{
  "num_hidden_layers": 15,
  "hidden_size": 256,
  "num_attention_heads": 8,
  "num_key_value_heads": 8,
  "head_dim": 32,
  "intermediate_size": 1280,
  "vocab_size": 8192,
  "hidden_act": "squared_relu",
  "norm": "layernorm",
  "norm_place": "pre",
  "norm_eps": 1e-05,
  "positions": "rope",
  "rope_theta": 10000.0,
  "rope_fraction": 0.25,
  "qk_norm": false,
  "attn_scale": 0.177,
  "bias": "none",
  "tie_word_embeddings": false,
  "parallel_block": false,
  "init": "normal",
  "init_std_qkv": 0.0499,
  "init_std_o": 0.0,
  "init_std_up": 0.0499,
  "init_std_down": 0.0,
  "optimizer": "muon_variant",
  "learning_rate": 0.0131,
  "lr_mult_o": 4.0,
  "lr_mult_down": 0.7,
  "beta1": 0.95,
  "lr_head": 0.00906,
  "max_grad_norm": 0.5,
  "warmup_steps": 200,
  "schedule": "wsd",
  "decay_fraction": 0.732,
  "decay_shape": "linear",
  "final_lr_fraction": 0.1,
  "batch_tokens": 131072,
  "max_seq_len": 128,
  "doc_mask": true,
  "train_tokens": 798000000,
  "max_steps": 6089,
  "dataset": "wikipedia_en"
}
Each number is 500 + 50 x the weight over its row's rms, rounded and kept within 0 to 999. Layers, rows and columns count from 0. Numbers have three digits each. The size before them is the row's rms in percent of the matrix's.

# k: layer 2 attention key, 256x256, rms 0.242, rows 113-133, columns 0-127
# q: layer 2 attention query, 256x256, rms 0.234, rows 114-133, columns 0-127
# v: layer 2 attention value, 256x256, rms 0.153, rows 96-127, columns 0-127
# o: layer 2 attention output (transposed), 256x256, rms 0.566, rows 96-127, columns 0-127
k113 088:457467453529556512467500554528593453481502516565566453506477575501504457499390481471556508498554500496405499486512504494501518465479475546492501498521374471528394495633481483563411517438432417463490486535543508469442483474543484514516527537517458482533560493540431540465340542549503540493560407475444432577516527497458421492568474448573458434470538592524507486475590595527483483502526
q114 094:447442477561532478541537493471550578431457489479471517529509592570492562502404449448496468449421518538505504486568496552436638385544512531515437475461557539495486449485499453482548443542470534523493509523552476503498483505452579476534405465517539542554540494536472492460529504558620421462476525536523440665541456386482522496472509575575552461462377430572464449506506512505428503528518
k114 091:529508550321502518528491507448459563508551639445498591489498457565433470467516481523536518451534465573613461536487439497437447509534509488420493564462421503485565498518534508543599439514465519469553656504571445430469535509449441484487495507458448483541462475541461603495452441476423509502537459426552478371543514542594482434531591470591457542466550488544448502508462508429505447497544
q115 094:549564527563501456534527450594532486538565517454508598517457495463481377516508515536417501517428461439607482504578385454397497550497535458517466516514531641492475484517506491604465495489434428440519489545552511516457457480483548495618512633470411606486407425465518512589501521492386590431517483538513483549480513556546540445526425496466488540533451537515524544514467522518524510325477
k115 091:560475472502499433510513529509529520533505431419559462539526525516506558504487468531469589467594528448454393499437475503530579489400566539393565491543454544448577493512373564497471631531493580621566427525436566513480515584479503454465488460542571509527418400402497529457479497396540521592489482503573478506528509473535470529483565390518527445495479423532506515527521553532486524478509
q116 100:464465528526425491510538422486477455533467486540382479450490535584517410492598486442474417572604526489451489522517439522554552494453525517471418470516543560447496552457478513432531502504519639514495495493476427549438476489517586519482565459524563574448444538498461521530533503550487390520488494595393564446486465464512510479526541460546484430537422528578566521513484393529407487532484
k116 095:553571425478520432556505528494414545483543546433556529501427527468575507488496495468391432454417457476443467383518440590412502507534499434509525544505499549556564487489486602511497534481494529562422572511541506426518493557484462459487472459513573524451580468439545522555516432551526530445493533532526529434523457547452479496538474498523425585448529477507484566464510533469491346483472
q117 091:416637481377369572374488481447471439495552594496443488446491510592496480529395525500489464498431442518506486542478419464435481481486508457460494588530563605449533524571442572435536526459544495519526504522493509446457554372493502514454582513518510485497431446565570442553532506437460551506514471475427431511563505518439415575522524492484491583514494597500457526469515477499488523501579
k117 093:598459452592570515464497455476473554671479443526512585485467508489563439501485468498504548504494459480487425386503529486511520383490376448530548546441519538471494571490595506493555571415497463411496496540465506441467446590444514575546465495462468512399465476477444458459477514438509565533458446523433509488498477495472579397518465511420484595577393531526500434482514504586572547553450
q118 092:547536601505541498468515512349460522497473468437451539443416481518616428487463555550523491579465460487475503426520567439453515558526531531477477541534413555453484539511503543502533475488528530466477460374473502443504613615477519367523580494522525436518530505414532505514449531469514470437501504492473593461399537577556471404429552424442530560433447526475523437521510523453513495489468
k118 095:478476418529429516482507573472496503576435495602486575562495542503401575543469587545492499542533439540562566488475584612518474469544569486507547490572486498554459515416471434480498529532498465466519403460489489542539513460425428478437400494516492482467508574470515412470449492547477501585486473519553433572475537401528577468483507520503452490543522444463331525494525522572502510514559
q119 093:417545530407490545528493455477525522564505452537558482490572557516459489550558570476541576491455554474466503567590461479546533488469500534535502512523536463494465544496501564494480530571363553506403518423505477505637510483525472469527558450535475452521403528443549477539470502446562491564529555448425443498511528439419601488560467521512520479418503506519557465537532510426511496541555
k119 093:500515526455571534558470536523493534474492584423523545557546453482533544536510498471485566611605513464580521428451624536444487479500485517474557557459437551561527513572396486440533498519531531451541445441616466486487601494544530555419388499401558408395478543552490476523500391498449570510422428522599493468467439454545457452504579526528521540495510564544476436454596558468457555489535
q120 094:499425458433480508464509459483561453577516483517458442555556471527535533466514482499593524472478427534507526541496411494485446490523493458459540479498525497531486475417537634564377542515462598560570520469425462517563508437555508397533617489388481525545521548552507496499509417434557468486481517516505521462493419557485486474448501500485424418397461520557494572497480489513600575442489
k120 089:553530521510565565554477527532453448472518380500419520532491570475455545515497533511509467519516556589497558446483571477537503477484507496505594611530568565513500571487519494445485404444528485517494468515523523504498474542513412610449526455467451454462558536438526463418501492465459547597474511484500528461372435539471423563517647458432556515559454441582492430494536522523497500523511
q121 093:470456553478515441482563540508488547509573441504520535604609520457479558555430387587454489562519500564558504598559429478481475535412414384446539523553437464498512421509508460526502558452489435599520487439523537457588534493481411395484582546485518540509593594517509563523493497463555454450504566452425551543433519477478487513569503356543415380489452523567490514483592474423541415452470
k121 092:477452480500361506441423539551475486430432504427517556516511510459560517462591478478513528471482433412471493470480550543491541493524509586550440447503548579491535512561503479421474524598479392473521528549464543588546519511513502515501514500529550499421502395455413485533496561498611456558594489413534519485566458470463426494573544554553554559464517493476463454468436469472613540510516
q122 091:402480499580561474488550493461477501422598473527478485498543408471543467478466561484406547428501475430518543434555521421387459570465497540605512479517465465423585483511511619513547509419430488419517492464571511419555483402536555436490467642433604456480573547552426471420457469457427470545454443535509559420510436512477505455427449445454468489557510464553506556541516562521430542533471
k122 091:477503512532574559453494471454538506465494466418556527431569509552552477457544483562501538537541435468465447470449544335509419504517481463458434468557496560552574429534524515454460564598484546486592524603484566433524471507558486547553558418455495456522498529612540411447514449501511463491451500363555536569498553523445484496493471541466511471539535481485509584500588573521569498449455
q123 097:513519424434413455532516559538506501523438465490469502456488549562476473442486565429550500580507367504472461561554498498556484549498435521526542470462503484551535484423486480526447432550460523496479527553533489501579524510502480561453476500539522457508463451482503544454442479473447512565478443510539563413490470538435480552570475464406469447513533464507517580473548526528514389504447
k123 094:488517470539492553512409477541458568487493502538492462652490441400550579526457396467426546502425527452457522474513494429433499523505492515529426460524497509532522503461533458574574454485522492471478476442473557520524530446508548508532480489499495401507560489407447433482470531542522521481553403554483454520488511447571495441475460420521571569485421594463516478508485472557433536462491
q124 097:568564569449548429484421622529516458567534463463521531502460623478540496423482496441533537489500550431501538515541516530469542477526526542476506619552431451529548518415510566492480450575585489451449462498531522548535458430487491524499562503509422465483567534543463515514420533519500452446460522485543491538470512524440492548481512400535456524439515503459584527526556480554576507587451
k124 094:447469534512457491459496538495542485541486468403503571499482600569507536529530469494424486471408447528523537426484467488556502544484548496513571476437466514492489486425539526503447478542432496482510524503488492609480488471502555481488503384412476503497509541481474490512471530536477480562428530508491427444443538577475531510513509484460533409448613565517635456411523516453565576521441
q125 091:506494543521550497421431549345631610472541555489547420493508395589614604504523535566510473582461387499470489530483539516494634596435433530485470491465459491535530472465403461555558563499475531513390543499537505489429483515503540479416451429466515419526402481505482492509489481513536438565518501471429490464531402451486574525531496530550530492513564569486522530463463504446425407391502
k125 092:540538470526501459543549520550576512463520548544465494580439640535534435593479516510388399445502521428496532479457547496490455430625538529481492488454505500504510605519521384549473492452469569479497518430456534462449490394491571451547477450510496548535528516466551478400420456464540512447478512553490486472485520435472371514518420467481492536518422532500458456478516518447474466424463
q126 097:490476532485603450506483416456546467536452480465608530498567534474592514568500492509413517416516405552474444493467570459539487489579509422605512589461442524496518519500580515451529563491386364443572475493470440549503433535486462454507559500484493520422601542489474477465532466465587485455479480505545477527428485470512511516505465486426405550456510514595482476531526477496391515554511
k126 093:468538548499492460404468462498569541533475560543428539461460469444485481513478462487494507511489457507459505492590492479546414451459510500417500455474455538446528475542444419565469525491699499510463562520470538524573572503436510523471598452527525456524452488464444569535548505484580526514545431471523557488500511581509537550532506414500535609488601569499525533407534483614433541612505
q127 095:490451509473436551530467435528395434432532505446585436472465529574437508577475434519453453523545450486430431407515503494472429489511462405493544620495462450518397533450503463400521418513517516521560587466575403421490465439553486509467458557479544464499573495544502545522548492401458541557501485472500457449482510626471450430545481561460551433534565495485581511484539557523529430504490
k127 091:483586555566426416514570480489535511502455507468440393543490464475532500467446494453402541527466581547454477454601474444535419422524535530558476594542474460453647543422527492457502655579507462552479423535566513474571534443482574488448498505469445575459509540468428488516527475483559533561498521532583509587611461413490439549564489509525482543533579477547470483552478517446518496477477
v96 101:466412533421560489515430459550537605462495514416509439484519512599595477488465490542447628543493512407441422527520517556474495538549470496533430533497478468511470423520432494608485497558456453447444577454588457545539459544469559511499538476462534467620542588503541520473469448463577508528458462504477532530533558395474573502498495446555430513444399446463501533450515556435467509433501
o96 109:527548484479512522542580482447468448540441398540407496439488478473492484448506435434406434476522378472551466514434517499523481328532563530528545518534494542509530450432507473533520631521496528540583493484535520481524522661489441464553426494576481484497443550502430515506556492533497592457486426496543519458471468500509483452488455521456417432523487501488563517505513473482595390628543
v97 095:521541473464530596440553482420473524464550566508412509436443534472483442435462520431449425462578502555511519503501470549549438478451540522451492524551480443412550617499519540592485553470504468543481486601499523463449501458534520512445491548525528627485610588499480505549548463555451562449565528471474504574574502510505454467464501510461425556494611477538480494474526452518438487492436
o97 102:525559570488460401529446522589604545471481451465568498551561433521481489478487580466539529557521498467360422508478508521481607527561465504508563469461509545465474442459512487480518458596511473477485598402483476450552520497500485529586616518454540524491445545514474473458474520493450578547453504575417563512438464514493487549513616442473587431447471540559441513508459502500432519511504
v98 101:544516440504471509470522560528634464463465557496535492512533408531537479453510519490600540505595522542521504562572563495378514528552450403476492531560552557432546540394519357537489580522479494466526552474555427456524421468519562457429591539446427481545423568484519435476505420492446539507537519427507501575518548570568471413488568524503478590509449499546534567506451513526409425426475
o98 107:497539486563490525511562589487414493529498576498574572561520474478458469493522592443545479539486440445463535532567437502498486537414542439494497506401558526512459499467540479548477565575470490478516537599471461468467498456510487573573438544430514520537551476513536497599426494453448585442463405536468503534485493484469490425499443612553472444507459519578457447444483501500474533590478
v99 091:473605497519492481553527490473532554495407488485588491511496493476382503491510431500488463453509464507516504421621552606504416507515450528477604544492479417491452424555459482502530484520469507462520472447385478500476419422475516471461524526513475482473458462590534494521458611419507574523480517488463596520626441493466584543484494510520451502422652448510491445497459588527565440491486
o99 100:541509491402530564453414493426407532457523475577418655500499513506565502595523467472476567557561487437459412521473508549524420464519539523537476460604554503470456539477452488524475553451479484525483481538538547545524391518365435560501564524459482441521448517561478463582548575510518454499543421386490503550521559493545493603461504450514504508470470507358569595513551523481517545499489
v100 096:501495564393447399466478461453506541590485533613514522600455485531463518447588533482477501499530559475443600501500541486351613528534410499533490534561535489625555393492421481542487506522468519530417547458560466528464511547469431556558477429473531559519540525475438543489486516539518564453508548497585392503506616422455441498487555431532519488455489492414535474521472465540468497507500
o100 104:517473385412504531475506378433383448591565407560503478400364544480500495543561582568472503514538526409479508516498449500503473600498500584510529588461505467475479532546584574501547593380466422481507464457521517457559402442508526524477522511592468453484468501450446461498495496440533551553507502547409526481549424542473556447472467491491423465508574432386515563655496446512552548568444
v101 085:444575506468493527538472490474430473610528484560507587562500455430520504462528511370444549502472537548519481494419509504439523481573476503514551498542519498496464526487494557514493506562477531546478538518524407392509510443467585423573493581534576517409607546546503455504567458526447460494443418474421353484562472487618538431474462513562475531538461422532481533504503378565493522496512
o101 092:467411495583485537511440474508479489484502517459484520465534525463508538552507504485514478535449543466459455663546483461474544504447587516582488574483565513503446425490413576489487494517569433544542470460540580479489488460508590460519624449542435515533540495433518506429450531504433494519531549462502452472344509615465478366498371525551522548506545487496409504518528432403472528457463
v102 096:502490521601483452498474505515462503456543554523516492569567507551489562446513433542511483441471488478423441508543513557526461540458540512462531488462573509579534481506450597599482536498458509591450511413514503461489510504422528682575496505477430516503469434479501580551457437557503514421449479546474577409442523435381482504484491519592508486512384469446403560578483548515554535438499
o102 101:511478474484495529452483460485451497445558408423492511487516486631520504423544512521457471515556565584553583393435419442523480549471447530445485577509514402476523503514395501505566563468532478582544415530564580573504457542582493509553507497579457562463542458490486560563532573476459476486489496500549613460536471527578520510468444423436449438592490535459528511545564418501534462538517
v103 098:526453566428578541470513501505493465413558537526483549499470497419479507513517508468447459582556469462508447507484545537490519531597486515482502456484531509476443442519460495535495540450408394549551613503383356519544554499412471591461541460523619505499464454438568460397539540485429518556513407425539607455529491473411568489489499479504482439470450539468461526550462516384493513616527
o103 098:502519614585489473481502633429503517516550566516373486502497527687498426555550510436443450479468441528571528455461587448484475452481441495472507496459576540504511468505508428534468476443427419450502591438450544553595451440543492496424486543535475503494413601618509531553518487526498484557540508471464439448492559518524502460506464598520429480485476519404536506417453485575466516447516
v104 091:522527521491462582513495457584455579544509480494513469464486448522459458498531492478511487478460535474613521419446537491564455607495513510537415565591490497544479452521454490498471426532454594553629393514487491459541565483529433383500520509534440513506487482499480492487502446431483526413624573558467475564481541539476481589606462566467483457489428503529462585498560469498481584500522
o104 090:515593478525493565435549439506515570487481549531465503550479494494551470458608487490540523443490589427466535528512521533479497586485528453596482504564536554598472499577618509581466508483499574468526534445514575536429476428523490402477530455532546452529526505508489547471483445479562483562553514432478412480522509492514572536518509473443476487490528463510541487533476539507514418508616
v105 094:478494548569573606508516480539519494530492505557530501452596510604460395441390506466528475425501473482464536505598478477544479450459432466335449457372475544485461503564533561400443478499506555474532489530521535386497421579526442403429526567499467502588586495400511426484530484518520536447521491502528504447486517439494493489537524521426536502590489472490421486489496521514607553581488
o105 097:474516560508487431414553578512549467491487421483456556465479400537504551397547441477422480394549618470471478511444452574521582514499503512425507518485569623543490502497444459564573508538557588519492470483500416600471519389447525533431506435525463563478413492535470525533490452491407480415497486434501431553581482520509469469470488543530507517518463522564487453495553533468457418558635
v106 092:480523501465596562444512512452518603481499459456447560461493413566543421556533444505550583504428483551549533484499480413579495528502525525467407483476501393456514567541560469534550556437491572443535612532413531476572537486506398433504503555589450429473451548528530504505516538465514478457449421513493479531481493489531547556591501456460551543435505455540535512522516510564427579456392
o106 095:526539587502491493520566521569496438466561544484569412588487508514439491407437458506513493471505501455500466529482578497500517405528502494551476578527478559526544437573534435549574440575582491517493531578440587529438509449498596525507494473384489442551489600557463535566461489508544424541573420462537551407521542477552429584518546429493484414505548449524350498425581485462492496464517
v107 095:491486500499496517517514473448453497452402458552543524502550559529567445481524385476570433496505491638461531450513587359546471473563544515434478472518402360502543535526520446494469443501520437487527406439538488485423495522506566537522508500436471479513538479478494488464546496609522420531389465541537513429492523500485423508620593446407479451503570497558462447454503499568564596503465
o107 103:609533519453496478488494606521475615568500500443481473557492479527492476431480469493454510457455517523487456457446482545439493482427401502459440462457504562468551582602513468342535463504560581545513549543421488481469486469514519556504522575515490501530467544525438533390497523549453480498495494585487525512488502514457529437534548528448514419490446450554427475486549552517461574494471
v108 098:514522473558410546434465545550483450562531447435472472474471516478553483446403537456505487540506515476454529460421537521517482508394549426494504449541530572499539495480518491537465455375467483431600476568490500542539449564521509431587544451568494521477488529552460513531528604448400509543551517451537420441552481461497533533528452492492558471480499540529534567489651480554555450442505
o108 098:449452516540467435523463424536532516468491563564528479611471537539537478485500411538508582516377493509510561508565475449507516513498431511492450512546451389434473557466532458500448461505433554514543514456451460497433553547550476560425454386395482466556450494461498460454493505526488539452420530594354476458512539465595447502460447478496552574453598440575524388524457562537450481488411
v109 097:442618468517488592456548390495534479541509412499474549501546635492511411473465451482460565504543526439560466555526501380424423501455442458487546524524427541545597510485438573532559474534438487500564507488532431409475563480459457415531432431475523561478462444524471496405430443483483493489368535535526496510543450376483493545466515476528500537482462580579463542473519451482446530544529
o109 100:557527564461524551531466409495484592473480456529492490492441511588425491552453356527454433554495608503403585543567479483498573541522525641576596492498465460453598528428536520502434550458516453474521516447382444497638541570522483439543497469505546468407490486556491484522467521556487511520426430556484380487557567499540520541455488491592498487548460409447454500492461504465568454535587
v110 096:580513460505581583483607491368505496505507484522578567410504477409589512535508392459493444478467446442484540538473437475438445461554520500544507582591506523533512459594576459527515451584498529489529508462510528534448489593417546544493575403501529419501517453491435557445596478502622411397556517412485491452417520490519467483543549537513517428356573449524471477498467495486464469522471
o110 093:537536562492467586501519601520516510485452441526486543553505583551482538502463602550557558556532601508535483430452450564391489499611482442466480517498551502502499509388525486441502457593602579515501469557473462486515518449579513544455586470539509480551476542515507512473517431401545475575533526441505406512473489531443510514510425468479570568479433397546495466590567488584498654484376
v111 096:473493504481584489417469563440508502498488500434481474347439596515480435467491510451552495500485523540607451503473567475573494520515536583435452495469443554552491487540469376438491555522464528490479513612505543486417550501479475489496529495571567480488421532427471474432528466653488537545500460493416579505480392584449462512587482484401491539503524489587488475596532491513578541544409
o111 103:447527505529443542539506518519471474472502501537564466563520539533504528586573511531597562470575569446460529499516522508521510367522504506464510464530553556441516522437542512400525416460527505548538532416467400436457463445619478404510475486399419623521489458536508504491484507564453536518522464513497479497507540441537474462569609492540567472491498565501525481449544493499412516470603
v112 092:493497495479443486356494535454505429498421596481397444624504428519476547522537520382509491501515442563461542502428481507492506504489517551407455458536440468492464516407498465445490527538478504424470489425537521521526581488499509549447528504473498527451510465522531429396580561528485498512474573481468451522447538462613572414484526473443562463550519554570363480491487533627423441553509
o112 095:490529487546585498606535543516513425458622531458593448549515535499417475495475519492460454527497524502477439491466535477432520435483451483518448557440508572502473476500478499500462423553532467531431542462513389409499476478487571488506502504460566532479493484523560526485457492549544538555578507503509510478487537540527589561503569557465427492514470485608426552575443509528432620553455
v113 098:495464500588505367507449521548478477629504524458508510525494474472372500489528467598486440490518563509402563491508457439424462485480419486515493516544484489488452572408507498522468499463537468512504525620565493522526481511593615470568528580570544506537524382537433500483485465515496446362479573514563416532556487510488468485557549503552478578421510447468526595526523482564504418509521
o113 102:547500423498503517488511459526488519559539503488434494413541540466473496521453557407473540437503472510440552513540426541471501318503499469481463531518469461620510454556561508512516521612525497474531568438534567531454523446514511563438522534470502516472492557499594411513556491429443568524509566474491463526528468613421494420542386475445517497409459421579445475571472482466525499508426
v114 099:541485443505464577526506492520511491353510508491437521457514434485505504496539553473567519523541483508456564482535513397486442407485549521472532533534610553532484487567553490499465503428539487516481513479505553544487483494401524593563531553493581489497542487505602535479488433376539453424472499445375516406504472530413493655512552460565424425395519535464493548520486504476539481447604
o114 112:579441508546495463423473562437432494528459481535423453507467482511477539546426556442507501587542514502483503435450511562396468670527496461416556516475489492361626527487455400493584478553593535506526488515537481514434447496487545558490517395516566559586479550536454535439542483441494611396434519559551494520521617414556508421478485574457511538507530527508511511435495437444471460480467
v115 097:508551498474492514430504484506451556531521548487609547446514453517493467498556504507484583610540500471489474497492412417506548461540556460535432425584467393568488497522564470530537481493406340466578400619521473577495548411412539426472520514497483462484549491451496426526489475524505423536548566570503486501534476496498443516575573492472501611494488543534463546574506524539555487441527
o115 104:433457424508484429531472577448554609520459496464514486531529570510471574506553474417498542560378452500427508567547549520506493401469511573529513457505487525520618625452466513471524394493494633451542569467561490407425566476528446513482467510430499452554626517408511445519471528476510495492429573512491493496594564440447543493538498546443518551536453470550525347484457459538522476485526
v116 096:480480461463493474592538503574433414564584559482578472479511510554482463584523559478550509475506470557426504507467485552526566457480488489538584605501555479552554581494517513443495495391494461400551603442607505566473532448488566546422549423490575492537610509422555498551393485523479413490491504562529484390523505534443503495498512393489504516478554425482518505597476492551524475493506
o116 095:513433388525478435534424395350509505541504357502494490515524475433524588476434556499468558569398465507435486623536559553535493511469524546465485493477483458477538498513537453474603529520525448475534451467510457468391510496513477476556487520549486631527449499473457436439590526490461575473460453573460537534479541477574543505472537528548509555503564523532544496478474497547393558539494
v117 092:545366564448554492580519532560542467576441529582500423510490590480501522429459525540470453479457467463482558434508477476514529410559430528494480546516494491433564544459477529532547533599527563545483541577492547518355498530559535450482465439440473381466425473413508465511544472419503472563450464504456543541521490493428546531515440531521521481573469502594520553553513503432416462567423
o117 096:466576491509559453459514585504495520471501522478474493381555423474442463518524568521529440427439515569495487565533479504537549369457571473470420396527595518505482539530519524427415479487524381536475469529374527561578437503504548587466419539541374562501500568598551515568536579471509573406479524572521478510447550409520500479549594529484474551608475480400528459470431492524552441490468
v118 094:496512488538485425407551508426490611481529530502523441460528424517491458518457439528518463542548506473581607530495461500508434496545475454446488487517540499416509522518452418507432511495501591598530478522571539503476508568563626455403547547423386515526404521443410484620574540602453514523492528528577579558442417482476517399557492386485499523484538450438557462430488428500411454441513
o118 108:472446426485549523511562526513605482531446515495541601537492422481532575431423502457524578452497426560447512559557491571431562607489573510605482447472542485526476519500636587457464492584505496432461546523537491458494516450484543541551492505435460542566460505392523449471464444491534503515484515485385464495540445513428544511502504351473510493510508465585468464519452504499406500483476
v119 095:406436477479564513506547434547397475489516496556570481546493439524478428479462495579507506553484525453415517499496546387513503540478454473443456487519486447452546535575486417481418575657578524477467415478540513447467441501464451468524525457439508484532427507568539496517588455487496445501473410542475446468567545379538526429440530573551541519462562501538552421551493425504453577549439
o119 094:488610481417429527514597416587464475566524467465487516485569535494522485562541448448444358532525474476553444508458507480577498535508601513477422513543524521416557438539493521458525444446583513539418550488537551559462527460448533598465518544447580467467575466429509476476479519464426508450348504544524455541378518523435457563478519505507533521498401568460543544470499504484421490507456
v120 088:538478517422426481461470508478502535516445616537501472564578521361494409437486463533424516487570568460564463450430477404528465502448448549490486472418468497508561550535532483471520504437610434542485508569498490522429517516536382504537452504557590514525492465461491493525485485503503500568497538531534477474531435455502540600409498410381412573607543494477442543459550497400559522575471
o120 098:557423485535469488484515477612465512412512503455466444474466532556469531467495407512471458452552582482481532521436563579481544459573430562509522505463473485538558560389491464399458422482542514498438513476423571516622558496583494493382496458496467429503528509532561523503512461563483501565492550594425424518538459391584508506553503460576483476503488471593587421489490388446477457442574
v121 093:528588460526498576526421502449476451543380519519501600466524415511411585513517570455480444490421443573469490538603497478502488483521504541537525545472474501571472563485529501524536543465505524586576413459494459531522623484501425472591443480425530478439526603464574575465489470520507540452458392535527573453444484507487547421431593610538552490530383504449553508557507558528469553482592
o121 094:581448504503548493470505517449480550456502575462505544495516479500561567553535565500482509494500524516561524417498504576480465504508439450549507500412571533442454455602465489529501602456466516491500510578520499597482500464560534502557413505533490462526496537574394577548606576575403428500555547415578620521505470500473453402551378608570489478494506445454476494494532523481457546484519
v122 101:425493533577544508499433505493512458518509471581534543469565457522537604492569507587634565563452504467453513463467489471494452597401487539597457542470525523465467566382553547521474430454591558569519455434451465477480442452444534445457532557426433446451565546459564492517489514412499490406378517532409496543542547540436531433515536548489496439460524595495497468477518472491555494526456
o122 110:469509500559507628426470534428483527538477407515436557521508550431439486492403507480498479510506451473503503508517471432558518448456521483497452531452474524464502464595465531587537491546406397511562501611565469508417522415524556524527450490515581612465474510481509515547455511477466545466403500439512526535604547526452471534550432458609479580518454463532483532445513592539459413408515
v123 098:500453478523561508416529376546524576475412510379448485558422482523456546483441496530477532467531499557529561488425464585437429428531550557494395479566610533621509519484558461571518554529488493510474533430496506548530438469424537480530518468467537438555434533404542497475546489545521482431518503425489499485519519583530518602450467433500488503495424435543552464481503499600404528490525
o123 108:535462531511478567556553480468498445445551545509434455448534441518505486573518567524526456574494541432431555409460502547387419623541484494503530564540445614539528502519525483460506560463590479503444517500452475516523509493483584414526450487457462460560418539543565420545415558470527483546594510467468524538540541591475400425423483569440411553460565478483512534450551457461461538567434
v124 095:516425513380543452432500470515489485571497456507525491480486576507456533413389425488541516421582487430482495441492529565541456518489484488574470542524528503493479550488523536531421378509476574447467517517462507524487531561500523513389618478462433526617440503400519452515562455507528404464462524509480396556482509463483573488497578480429465546510580516520485517530576520647426569567463
o124 096:434569528516512460558542538545586494405528492463519502526618440417524546482508469397450452487601551484539447529435505489520450532499415541427533489447516478512493513503524450365535560524469438503532554442571531528523556567532505604481477511508497554558462515469529496532519536484535546587493495489395466511520455619533446476586549476516496423505403512432466519434485525400542482526500
v125 091:388476537471467510454531427607570470461486566484465558475563513545480481446435515521511492441610379541509452451545531408472438470506570606501517558497467525620484558509481418547520442445535496520468557541550516467433537519480558421471523554432496522447465584447521495495512472456559526501446488523442515511508526444540456474448484493487467418496527512442382517516514506535486550568481
o125 093:507514523501506479524508450521504551515376413459504429593530552485500471440527493439498487524478509492463545521516592515488571563469477477421439479491477537401563529494508475516491425454502511542461519508421454527463560550579520541617471501445508600503434544607514473542551420527445565484463555569465515460509464512456571552542434508578447542478520560539543520473489441472461490484538
v126 101:512571471501558486461418468474487524611443502488522485439569429501561437458554485537458537540525490558422397517439418542500516508528523498474482507560483550508560447485491502504518516509426442395566487438401542499510530526540619552504511497424504452449446510469520481456567449544490467452531503499461577434493586514560528441446481443520510418490534472388531563544558590446510442508596
o126 109:477562527429546463547490542477477465469569465501480541552494609480499570560500612481478544517515464466473508533523463462390490550495458552424485448455478550595451505437403531467527437505504510523475519507592432475426470435487477501555483497518483438468515426491424481440573586585525425499488477417542452539551473520459443506471490561564497510547486492497356549438476519518542513561568
v127 094:522549515567485437532501540471464464514493466459523484503547523505495473510425420597536562461450455570446500502486504550494506585517533487529472482449534449555502651386534430456476514489536544429482523561546494478482574412515507413523583571510489526444526476501423529510491523477521551470499552457491532531520570573478464430421513405497428519494550645505476554576606440545472467474482
o127 098:473501553475444422450448504508528520552515493522541612531523468372443459522554585454463473532462404488437446468530492435549532300396535445514461581463522460569397454582526421487500505503481460518517553513511514456463552499477539552540496527449555558483454525440555515576486489466508465532544480514527463538434389580452489517422541500446481542499584591507487536407538537514493542396498
q128 079:477503493520444488546482524420515526464540510482518520539492477546643425518483464551400484373497503420499466564602507551440591400464465520594463542476410416444522550453538481561542539578535565590594557446546428539498529523586521520401624489503532538510426508447547464525518525483496465457455449500503428511542542429570547487527514456522407451401562555481504459494459540544497529524505
k128 081:593518511461547493457465510502495522488446537508523511458506489593406565546448461505566592637551611584470452465470467462481389575587559545391425485562504510530498544519463467532437479387457456447539436470514512425435488442598480460569426471437470478501516519549458547545440482462560560497509429490462526462514493552414397551474525506469528595559527440531521544556384486445558475516473
q129 104:532479544569460504505552521446622447394451546486451416509501486559450573592444595506504519428446455587525455519541545551502459548506524573519536474447571436497464595438482508462484503484543560457494526459442478534525478566369537477541415528448425429452448568521512508494494512478518457515572457472548575511537528652509507461370501505545483484517519529476536521539455458467464509469513
k129 096:547482542474497503526566321505577514540484492494532479564435478552542497531439506454467488505532423480484487533517472555437556527517450538518467545576463470516466563430509583443482505473552555541483603513407506483538566525521490551455519453575450553394541448468567550480430535540516580498477593541445449511474512490501508520480507543509527441422474648418468420514610512455425528573537
q130 097:535529541453489473589612460478558542490511554516510472528449566572355497600324508504557495444507432544505448517410492564462536521600475581499473470441546474611517496420423529513474509514532445485528519447483631524532479536546534522474421414475504471523411611470471483398436461426576448541430546462534480570489523469471517510476583525433444493456525468467495510553517509461422474559461
k130 124:509463441479532477485379585509455580537545452480497538568513471475509486443579436582461486532419535512547484407522546438492449476513598433528454490460464565550492466565490412534578461498500518534464423532635481511394463499527524497544466496437549466571537469518426477371562554522483499518437429521570514544562500471506468515604498454477454635561496427566554495477464518520529517489428
q131 101:563468499456532556524637505575525513436528401501524400495511491579533456378456496524328495500566475515497528497557498596501554400493494549545497601451505449496448429466511442491450462472475520547552497511518468560437428598438520577431384503605511441439418488454484566395522523553486462455532573445506473499527469481414401543388478452523557426545554511492493496456414489429481446470483
k131 097:541522552457623443467548534392477488498502544422582519408465527579452528493585644508529440419537546385561508482505392459430558495532446427490497434577501491485418543600505545537503483469466495447480424544496508506518424437516564481477554447523490598451468530511452433497589466505531451457575517591510423431516530586512509561544475447506500467388499577519603480494616555574518443460506
q132 096:456488521542459504490509479469564574467564606566472534489542523580462529429494491475499524463491504493543584536577580458484468365546547452585505548521506434483550540490492458534427583466568448471521566491506566559569518542488525533497558657452454497419362469502473464445509576480525480522481580389471534489391440512563480588467495535496533414454475506462422506467479487437525569520558
k132 081:579487511516530403530517493563471465519493455490578428566417452528510449563415557486439468533502524573471479508472436637526558560466410537546531511509548440548455491443445536461499504477520500585403509495461472573497408448512464528435447405513542524502524491487617461543503491417588516423441516555427507447513556522543605556504556539560522463525534521568486430513532480493426463555507
q133 085:506435533518489453476524421488520533636484559572457448471454452472414481532485433472507498484480470539504486551516430489489520413538523602499409548505516469536437591452540472522476567548576469574486477567504487538536534430643464570549537496429546536544505460447516532360485504470497464468434539416542563469548518439498486560519548501436550469477496604486501467454485505455520495506511
k133 111:486472619568495499511515543525603427361463519551440427443464509562477534566523579526543500494455519562466460528559487555529498525524534516501541549486589473469462562403457541536516546449444507571430483501421538509512509485443537550538499528487402491433489547513605607509391430479604448484533501469449514504467566634510488488394527522539517430534531516502474501501496428446494424510507